From a checkpoint of a small transformer trained on Wikipedia: learned residual scales, 7031 steps.
Each number is 200 + 30 x the weight over the matrix's rms, rounded and kept within 0 to 999. Layers, rows and columns count from 0.

# layer 12 MLP up, 384x96, rms 0.071, rows 0-33, columns 0-95
205,168,258,233,208,159,193,228,179,195,208,197,252,195,187,222,185,203,190,172,254,219,164,178,173,182,187,239,227,246,180,197,204,197,147,192,193,237,161,227,194,207,239,226,256,202,180,202,209,181,185,154,261,178,253,202,203,210,162,209,193,184,122,180,166,205,184,159,171,177,208,250,151,183,181,227,180,153,215,172,184,176,175,254,170,220,194,231,206,216,151,217,241,183,151,184
221,227,176,183,194,172,163,239,247,166,192,208,208,172,232,232,178,234,182,196,212,225,238,232,265,166,176,163,197,230,185,207,154,224,188,156,181,169,186,196,197,183,206,158,190,180,230,223,191,206,200,197,184,235,221,223,249,242,150,219,232,203,173,169,201,241,206,214,225,174,231,171,167,203,187,174,227,172,202,232,190,240,144,214,229,182,202,221,202,219,189,228,193,185,261,193
173,206,274,267,192,222,192,173,189,223,164,182,178,203,177,219,196,176,206,157,166,193,239,175,193,219,176,204,193,239,224,215,209,183,203,170,241,163,222,185,259,226,230,211,166,217,181,199,182,172,166,161,201,172,184,217,208,222,211,223,248,234,189,213,201,169,187,167,244,172,177,195,214,224,171,215,213,245,218,177,192,213,204,187,165,250,181,193,210,236,263,167,202,197,225,229
204,194,186,170,221,170,219,210,184,121,250,247,187,158,212,183,153,200,196,211,173,275,164,206,212,212,218,175,174,195,256,201,161,148,206,188,164,204,188,216,198,193,224,190,234,211,215,182,197,203,222,168,172,197,231,210,160,220,133,194,253,156,207,257,213,211,193,225,169,170,159,140,204,180,200,224,220,192,229,190,187,224,170,194,188,185,182,265,194,157,220,218,203,216,255,242
272,214,227,159,172,214,175,169,226,265,255,158,168,198,223,234,213,203,183,167,221,126,201,203,274,190,181,222,210,255,280,169,234,197,205,205,194,200,225,196,183,202,182,208,229,192,242,181,220,203,152,190,176,141,199,242,222,171,192,183,195,207,149,186,236,193,187,199,179,190,179,188,215,135,217,199,163,202,202,214,227,172,220,173,167,191,143,225,203,155,215,216,211,175,255,182
197,222,194,188,163,204,241,293,220,211,237,154,171,206,179,246,161,196,184,153,212,185,177,200,170,170,191,222,190,176,223,207,161,185,183,202,191,268,253,245,217,202,205,222,186,239,205,207,244,171,179,162,241,238,246,153,156,207,150,165,210,207,230,140,238,195,163,214,146,247,181,211,170,138,219,282,214,167,172,201,235,180,179,243,236,261,187,185,230,250,215,210,182,196,216,185
201,189,251,200,185,215,177,172,221,180,198,242,206,160,197,155,199,169,215,171,151,240,252,212,194,219,213,248,210,204,166,189,234,149,157,141,199,252,220,189,182,121,191,182,200,218,159,215,220,204,202,183,203,257,232,215,205,218,231,176,201,202,189,262,232,219,195,180,171,154,208,182,237,198,194,148,232,145,226,157,183,211,236,231,148,223,215,180,176,206,159,207,186,162,214,150
191,143,191,221,220,255,204,203,196,198,218,227,180,217,217,197,193,183,180,196,171,231,219,156,184,231,201,203,228,224,199,229,176,159,210,161,230,213,231,177,202,204,226,219,164,190,187,245,182,180,181,216,233,204,214,203,215,185,200,207,269,172,229,216,243,153,174,244,208,185,188,248,163,222,159,210,180,177,206,260,192,228,192,236,160,208,134,208,194,183,260,206,233,138,194,218
171,182,226,214,230,200,247,189,166,190,185,235,235,190,178,228,126,205,212,237,168,200,209,181,256,147,142,208,179,201,204,238,189,219,195,149,206,199,156,230,190,225,186,215,180,229,166,188,174,193,183,204,224,216,187,240,197,254,220,280,224,208,141,170,215,200,203,204,239,230,233,150,213,231,231,203,195,216,222,202,228,183,250,230,156,225,147,172,193,228,226,208,170,234,230,191
200,198,221,173,192,232,197,131,197,169,170,203,137,189,177,176,210,176,181,189,173,229,139,228,216,225,200,265,148,202,279,246,200,203,168,207,210,180,204,163,154,216,152,195,243,160,211,247,188,187,197,251,165,212,146,185,184,192,167,219,238,222,198,184,268,193,229,185,170,178,198,241,161,161,235,210,223,212,264,210,173,177,209,163,195,190,170,184,171,206,206,193,153,228,271,213
229,222,202,217,176,228,181,142,212,278,212,172,226,159,210,231,160,217,211,204,192,200,192,222,228,202,168,237,178,259,216,184,152,255,202,188,217,226,219,229,232,222,204,210,212,192,218,162,164,181,144,193,201,187,220,223,180,153,179,206,205,197,167,210,179,193,198,219,226,147,204,179,218,206,212,178,231,201,177,181,220,160,209,177,164,202,169,207,219,177,213,255,223,214,251,183
180,176,208,260,180,239,220,196,192,203,191,187,170,216,221,241,195,163,202,116,192,203,166,180,218,223,177,234,202,176,168,191,161,167,226,135,196,198,187,165,241,178,227,167,205,216,209,201,212,240,152,179,177,160,218,225,200,173,170,204,169,160,230,231,240,189,195,193,143,251,168,212,246,182,190,160,234,217,217,227,229,180,212,227,234,214,197,214,184,202,246,213,226,145,223,190
260,230,226,192,225,209,107,157,228,153,183,163,205,219,205,211,204,182,255,206,178,152,203,203,178,209,153,209,200,197,193,252,246,155,192,168,137,178,214,214,189,178,193,219,230,186,223,226,218,186,148,178,215,211,278,167,198,205,158,186,229,185,245,232,180,243,191,205,224,220,240,234,186,168,233,204,188,242,165,249,243,165,222,169,192,197,192,238,180,182,232,147,245,184,208,256
225,176,203,179,196,214,225,245,222,203,225,156,235,215,204,240,177,208,265,136,174,188,208,215,207,206,151,162,201,184,186,218,219,228,131,170,170,206,198,209,207,236,201,220,211,212,200,154,232,181,158,203,199,228,210,173,223,193,188,238,218,187,234,189,203,188,180,152,188,187,236,213,206,157,187,178,178,201,160,224,184,204,199,125,177,245,202,200,196,162,269,215,181,214,279,185
241,191,192,168,234,246,172,220,181,204,207,200,166,232,194,188,217,194,193,206,178,197,225,201,223,154,205,210,262,182,173,224,238,162,220,131,182,176,250,194,206,200,205,184,217,246,213,194,148,209,122,175,152,170,194,237,184,205,109,233,190,196,177,255,234,246,189,210,147,255,190,228,226,203,223,204,208,186,159,219,170,141,199,271,174,181,214,191,208,194,250,256,196,191,219,146
178,200,226,269,212,216,197,228,201,255,249,139,173,203,236,180,173,161,218,198,190,275,130,203,208,182,170,145,194,174,181,210,195,140,148,213,160,203,228,223,183,155,232,216,212,198,198,175,254,193,164,166,229,220,210,183,200,207,195,181,214,220,236,207,216,190,162,223,186,243,153,197,199,235,192,149,180,216,175,219,179,193,193,213,134,243,122,174,191,194,201,253,232,209,240,126
253,148,205,217,227,175,196,200,199,208,190,222,244,167,203,159,198,200,191,156,183,204,222,227,248,150,155,190,177,172,216,238,164,186,138,195,211,224,219,224,243,175,226,153,214,185,169,222,178,183,180,205,171,225,167,228,226,157,229,242,213,176,210,222,192,167,229,224,200,179,152,200,179,183,98,238,176,179,303,197,233,235,206,191,163,228,189,175,193,211,202,179,179,169,172,251
143,227,230,215,181,217,229,262,268,246,216,225,212,202,171,140,153,219,220,180,144,208,214,193,184,215,171,216,154,172,173,155,207,194,196,193,135,221,211,190,207,210,171,283,176,190,202,236,241,171,159,161,177,213,197,214,212,241,168,188,285,201,191,199,217,231,195,230,202,183,232,244,217,153,226,193,239,111,194,263,197,233,240,167,207,252,179,148,161,218,199,151,206,166,197,147
218,185,213,211,243,195,210,242,199,178,200,194,175,194,183,167,199,190,189,232,232,189,197,228,222,203,186,172,205,224,140,171,255,186,203,173,169,196,210,266,195,190,131,173,172,187,257,172,191,227,166,176,197,160,228,211,213,197,182,164,196,158,145,173,218,203,165,209,145,204,202,216,150,238,159,200,207,166,224,201,187,218,188,180,175,186,205,178,189,159,154,239,231,238,263,207
229,239,240,196,151,173,166,225,275,200,256,175,146,241,192,193,162,205,268,151,218,214,180,169,199,203,195,209,193,171,252,146,183,237,194,171,243,180,172,228,177,183,185,244,248,173,151,233,211,200,142,215,189,207,190,176,199,171,140,225,213,170,263,201,198,210,166,254,184,166,174,182,216,192,153,186,205,149,194,214,227,220,258,214,154,189,225,240,227,237,211,288,195,159,244,226
180,223,230,191,174,206,186,180,189,217,213,261,185,161,193,212,200,175,188,150,182,234,220,207,194,174,202,157,227,175,292,168,269,163,186,179,240,145,168,223,259,178,206,221,241,202,182,200,183,203,121,199,252,173,190,162,176,207,212,245,241,229,180,170,217,234,202,158,170,165,256,226,147,241,127,209,221,180,193,197,192,171,161,199,188,210,214,212,201,214,232,178,196,184,202,245
188,207,223,213,287,133,215,203,174,167,216,180,197,185,214,193,182,189,262,227,148,194,215,237,153,195,216,196,204,192,208,225,201,202,153,174,168,255,204,249,222,166,193,202,248,252,156,216,198,162,176,217,186,233,155,171,164,223,207,187,209,207,199,253,266,251,212,169,204,202,231,220,188,224,206,250,232,173,218,194,195,220,190,203,167,228,160,182,197,183,202,199,206,199,234,232
172,179,233,180,197,132,191,239,220,166,185,187,181,202,186,215,208,185,184,222,225,242,198,207,177,166,170,265,207,212,219,200,210,151,217,186,230,232,166,236,227,203,223,203,211,222,192,202,215,215,213,175,151,221,222,204,188,186,180,210,235,183,144,280,221,235,132,172,215,238,173,260,163,196,117,200,199,199,200,222,200,267,234,196,175,201,131,178,210,203,173,236,247,209,171,223
186,250,228,258,206,218,194,221,157,190,197,226,171,158,178,165,217,159,204,204,156,210,173,242,210,226,196,157,219,250,167,278,183,210,202,158,203,247,200,167,251,210,186,245,221,190,238,176,218,260,230,194,214,177,198,189,271,194,185,181,210,195,208,133,264,210,218,249,170,214,181,229,222,234,167,209,183,226,260,210,161,227,227,259,213,214,179,184,188,211,218,193,175,212,228,170
218,189,239,215,146,198,248,171,182,221,209,198,104,210,221,206,217,204,153,195,140,150,191,220,230,201,176,225,185,253,240,218,224,234,216,193,199,160,188,217,204,182,202,194,183,238,175,235,215,188,182,192,187,256,214,201,207,237,208,192,221,214,175,170,239,191,201,204,190,234,183,208,229,255,149,217,206,220,267,175,170,164,225,241,160,275,155,149,152,232,183,182,184,156,225,200
276,153,217,121,245,244,134,200,213,219,213,209,222,205,200,186,175,230,206,227,207,202,172,197,160,163,195,211,159,203,221,216,212,257,216,198,198,201,262,219,199,222,206,198,203,230,215,206,203,216,154,163,199,211,203,172,209,219,178,241,201,210,217,176,233,200,222,224,163,176,197,264,243,178,184,168,204,192,184,207,209,208,181,236,233,237,171,217,226,236,242,215,157,192,230,177
186,249,198,157,225,188,195,278,235,228,175,156,206,210,184,200,154,196,232,171,208,160,173,174,151,155,222,205,175,184,144,194,185,150,191,190,175,216,189,210,169,198,204,202,186,208,233,174,226,222,199,153,219,227,232,162,236,222,190,209,200,161,121,167,171,212,214,188,184,189,226,192,226,175,145,214,225,179,162,249,185,185,255,162,166,225,177,185,212,175,181,248,228,204,203,213
181,183,240,237,269,205,198,226,210,226,171,156,212,202,193,205,174,237,145,229,220,199,200,166,183,163,180,225,191,215,177,174,188,204,187,154,157,159,234,244,188,185,207,166,145,186,197,217,259,196,159,191,223,189,211,230,219,203,193,218,234,216,199,189,192,191,129,184,230,188,230,209,182,203,190,233,227,218,186,172,194,169,180,213,225,254,173,151,216,170,199,266,174,219,241,203
203,234,175,228,205,160,169,258,179,213,167,197,174,208,142,174,227,174,203,179,183,174,245,206,184,202,160,229,206,186,237,253,191,200,144,185,174,224,155,208,172,221,231,180,208,171,194,244,222,260,233,219,255,170,211,217,221,205,180,183,238,161,203,193,202,169,179,221,157,196,187,228,225,178,150,198,139,204,201,190,195,205,148,243,227,224,160,207,194,211,207,200,216,234,167,206
235,225,178,173,216,211,174,229,201,184,194,183,193,209,194,134,183,229,225,188,234,220,138,202,159,218,180,228,202,174,184,162,159,200,212,187,150,207,189,197,185,214,155,204,192,193,139,246,200,218,156,223,174,176,196,160,226,170,213,165,234,194,189,175,252,190,167,220,128,198,188,176,157,213,175,170,137,167,201,193,202,169,207,217,238,201,130,194,189,183,233,171,156,195,185,187
217,210,210,255,285,170,147,205,214,251,225,170,184,149,170,121,200,212,224,209,187,213,123,216,174,230,196,208,192,210,189,194,211,240,181,162,220,155,245,149,193,198,154,166,189,217,159,188,224,226,213,179,221,214,199,191,197,184,223,163,173,163,164,232,211,157,188,186,190,197,214,183,208,214,190,219,163,202,201,194,182,153,216,181,170,198,231,238,203,197,174,190,205,232,201,181
147,225,243,181,214,186,152,257,201,190,220,174,206,223,174,201,171,204,210,198,150,233,212,175,173,167,225,188,145,196,167,161,215,163,199,177,201,252,181,230,210,220,154,221,254,238,223,237,224,202,219,174,202,243,180,148,236,252,218,258,199,155,232,219,223,200,243,178,196,196,193,174,221,139,229,184,160,208,165,217,156,169,190,279,225,203,189,208,214,247,191,233,245,232,279,179
183,198,181,239,260,237,172,206,200,132,179,213,157,188,210,184,171,216,186,179,183,189,178,235,212,156,178,165,206,160,196,205,215,241,178,205,170,190,178,197,201,188,216,170,201,220,205,194,246,193,203,216,232,186,176,197,154,229,141,193,208,148,203,230,246,174,138,186,210,190,176,194,213,181,157,165,198,161,215,183,197,114,245,247,164,183,221,235,188,218,183,233,171,171,186,231
155,217,213,193,192,168,185,236,226,232,168,176,268,168,190,211,188,178,189,191,153,188,203,249,236,201,219,172,174,249,212,151,199,209,219,210,224,201,178,243,180,207,208,182,189,216,148,177,235,192,136,240,172,261,201,181,169,267,208,246,200,232,188,188,186,217,212,175,202,213,212,148,150,162,206,187,172,186,215,253,212,252,196,180,131,163,222,206,185,248,193,169,200,176,265,179